From a checkpoint of a small transformer trained on Wikipedia.
Size: 5 heads of 128, MLP 1728 SwiGLU.
Architecture: RMSNorm before each block, normalized queries and keys.
Training: a variant of SOAP for these matrices, 4003 steps.
Each number is 128 + 32 x the weight over the matrix's rms, rounded and kept within 0 to 255. Layers, rows and columns count from 0. Numbers have three digits each.

# down: layer 5 MLP down (transposed), 1728x640, rms 0.171, rows 882-895, columns 64-127
# gate: layer 5 MLP gate, 1728x640, rms 0.166, rows 883-895, columns 64-127
# up: layer 5 MLP up, 1728x640, rms 0.175, rows 883-895, columns 64-127
down882:076212132135131134171128096162094082107135133075069047053177105103054129134130125081158101101173114083121118135117075152136111209105171146115131076135143148128104132160145158181101108189146119
gate883:106087135091074127161149153093167159072135115149079156110116150115172047110100173073082127148174110139133163109089158138131094145131133139097153123175145174130154157147169109184148134142188188
up883:142128154125058139078147102132118148138185114123093142063075173129142138110109134147146094117125088116099160170178141101181122052065072111069102147142164177150119172154159175180181122184131090
down883:092153167147110145108136058155167129121136133094101122115116133082153117134126123106172114061100162121138147139157088161080126139143090126133106125106131096139065108125169132152172118108141107
gate884:077129099144170143137116160092071163151167143123093080123121088158114057147120115115161168131138089073153132103186171085143063100171098110120067153125046223204151086114140141131154074107103138
up884:086145126076175146119142177164097147105101097141099077121066122134080154095107136072145164100090091139103173130118185114153088151095137141125138112149138140171125118112202124120146135103168159
down884:190147116161094122098182076096131097165117113113147098092171112147119121110116153183128068151141127168162124119155131138073117170107123141144154109122119151121099142134157138144185148141119104
gate885:133160149132149181147134164127152077101156112129115136147115077124131157151040118140092096136141069096145144130097141162098072104121104136132146166080184142148105128130103090121199144111172170
up885:171117146208148143142081062124095084148142120107112121137108119059067212125061136157073124084147155081158097134117065131092100184126124145149165106084161092107138143134085142124104109099125211
down885:089091107127048185111129103105151108119134107130098127141104159130116151061135207159131120181105166189138110077136129144161149135126122135109188108169145135073163122129118182133097137176143151
gate886:110134097122161106044134029106118094128107142132154141105147135153162057115095145107143156142148159111121167075130147126175069115109137128097116125181149103168117130137154130153144085144161178
up886:118095173127107188085122133144094181132074088050072136093092067138075118125147118092111114153148129087142116153090153101124114143135136119130128083132077165148123115138123141176146158129135143
down886:098122097138114132099182119127126075104147069101126168153134138177165138097144154098137169109134078109075099123157122156094113137131097121136148126133131142092079093100152116228142122182088122
gate887:190117132140151105110149082157152098109134116157114175119084173112171146087120103130151138052116113131112144110183137108059113135136133141170118079171188081114170146111162116166155169160107102
up887:117212151116190123128085192125109071077105115126093146087140184116156088122150117160175174190122074125119092127119154066028165094102172089169116110126107107143188130162136100096137077081179074
down887:130092101152127148107158170161108114125064127094143121104129171095094119185131137095153078108072129099102148121137127153096116169169084110032149121177148162104178163138149109208112122124182154
gate888:113156114106130139140119114108133127076095140122097133132109076183123170133162128133082108153196105151090087146066139165154137125141095155131136214143088165165167157233111123105161169115097134
up888:097121172140058136120128068127116189121165141169124132088145151098086098145133145141120110122086192090099089142157110158108177127154127044136055166138121155119129107161110160184129062148142121
down888:113158095137112143168161123047107136130135176121109082167106090140099099104194124145115144173076120207115151149126082202140169159205124113097099201136105117134183116162108148167140138143168153
gate889:154076098016096152154122112087133076168117119128098175094086080123066100140153125071058088204159105045153088122103139119190185099105071122198125091128160176080087131138137132029117090092135088
up889:159172137189098067140167166173161121027207136047089151165127172163156199151154125057189144123136113185085142157149156119086146195136123125094120113148055115143117112090107155025183193140145102
down889:104112085127144118153110124126131203147153132149113150122191103133138149076162074188150155128119154126200163126139175169098063118171117070134092182132101087167115099077128115116155146126106091
gate890:146149138113127136141147128145143140119146141116092127162115092135119108097123178115119135116120107116163123117177134168182089154119111148124115084139037140135154100164100125145129120140150153
up890:113149061120252099098142161148144075102077146043173109111078132109157122169106156132115116142096153155099153062150126125172115128102115109067142082134161106125132125175143111079061144120143113
down890:146129168108103121144139128126096096124131113091069037129139136141179084166151156171099123163185181123142074131096153013108132161090134107107106080102109182137113092104129104153114119168135110
gate891:090086137153086134159067145129172108144102120119111101093114131120134096146199155101158120172064124071156187131117162179088163101108116059161133127088139108127157145176141151173155189158080138
up891:104170105133150135155114107130146148161159100125146102165149186104122103135155170171121073107175115123138167152111123178155126146137155128071100137108139110137148133135136116137087114117102083
down891:076162133195106127140129150110137100075186131185084120154087118119138154093147129108132137137123116110169074120170136073084117111108072203139103101131113061120106180124105094180093088165123116
gate892:099156143115093147127135068106119166091088123153149102106184100126115114078153111117117085102132069143184154148137097092137149147127078154120107157161146111125171145136097137149160143135152117
up892:117117119148131132165132162169105142134116126102140105132175153059175099086142113120117101149154157073126214141127135157153113100136162126112131139092120128129120076091095130086118188065163129
down892:171175143168123120078107120130154105161116128179125163130142078152154145133177183097185123121095155073192123130112134125098092124086080166058136121147174123130146122120137191086065161160143126
gate893:171086129120124130120113140141114119074064118073128113126117084145103105142080140121199165082088141119150076142104132176131110130103136216106110122106162098097102093129126147111166137159170089
up893:077138155129113155145095058119149131151132148088096122091176110141117108096142080118058141120150167108132101136105150098136118096099157102155113080111123149099134146084124119149103156101134113
down893:135108155134062083102108140124147141133140130131144131164058215129114101072092156073100149115147146126068134129136125117155171095128144142151162087109177091136140115117124128108154060152149146
gate894:148199147199109107179140083139144134097065195148124112124169125140072080122121121171089160193160126166149170165152089132137155157133117145122055125137147103128164112154146137157114081145143120
up894:084124160083140122143148107196178186168120091162092098108172082141177132174087097160112150103100131119121169089147099132118090119093183128126091123233142132086116113087170134186166070121081125
down894:129176201118086113139090108136141103153147095140153093126195131169122118123090107172098109126147151095173105127143100107104121085130141131122103113183102151137134160184171096144122141097150091
gate895:123106118089126162133175135141113115158133135121127127151110161119109159134196046115126084119161095133103138116118110109077136081159019140133099124137133142186074155154134143190135147120136126
up895:132170154195108110139186152091151093140140135165084123086118129124157165122141142099088158144133117150142068065154099077100116117093119111121080163127133154138157128122111104056134092112102195
down895:112132103141144137139141121146124102068168112143155123099080125173087179134188168121122142028114133127132162148137090133158124138108094090122137117137138189202119166125107105153082109061118162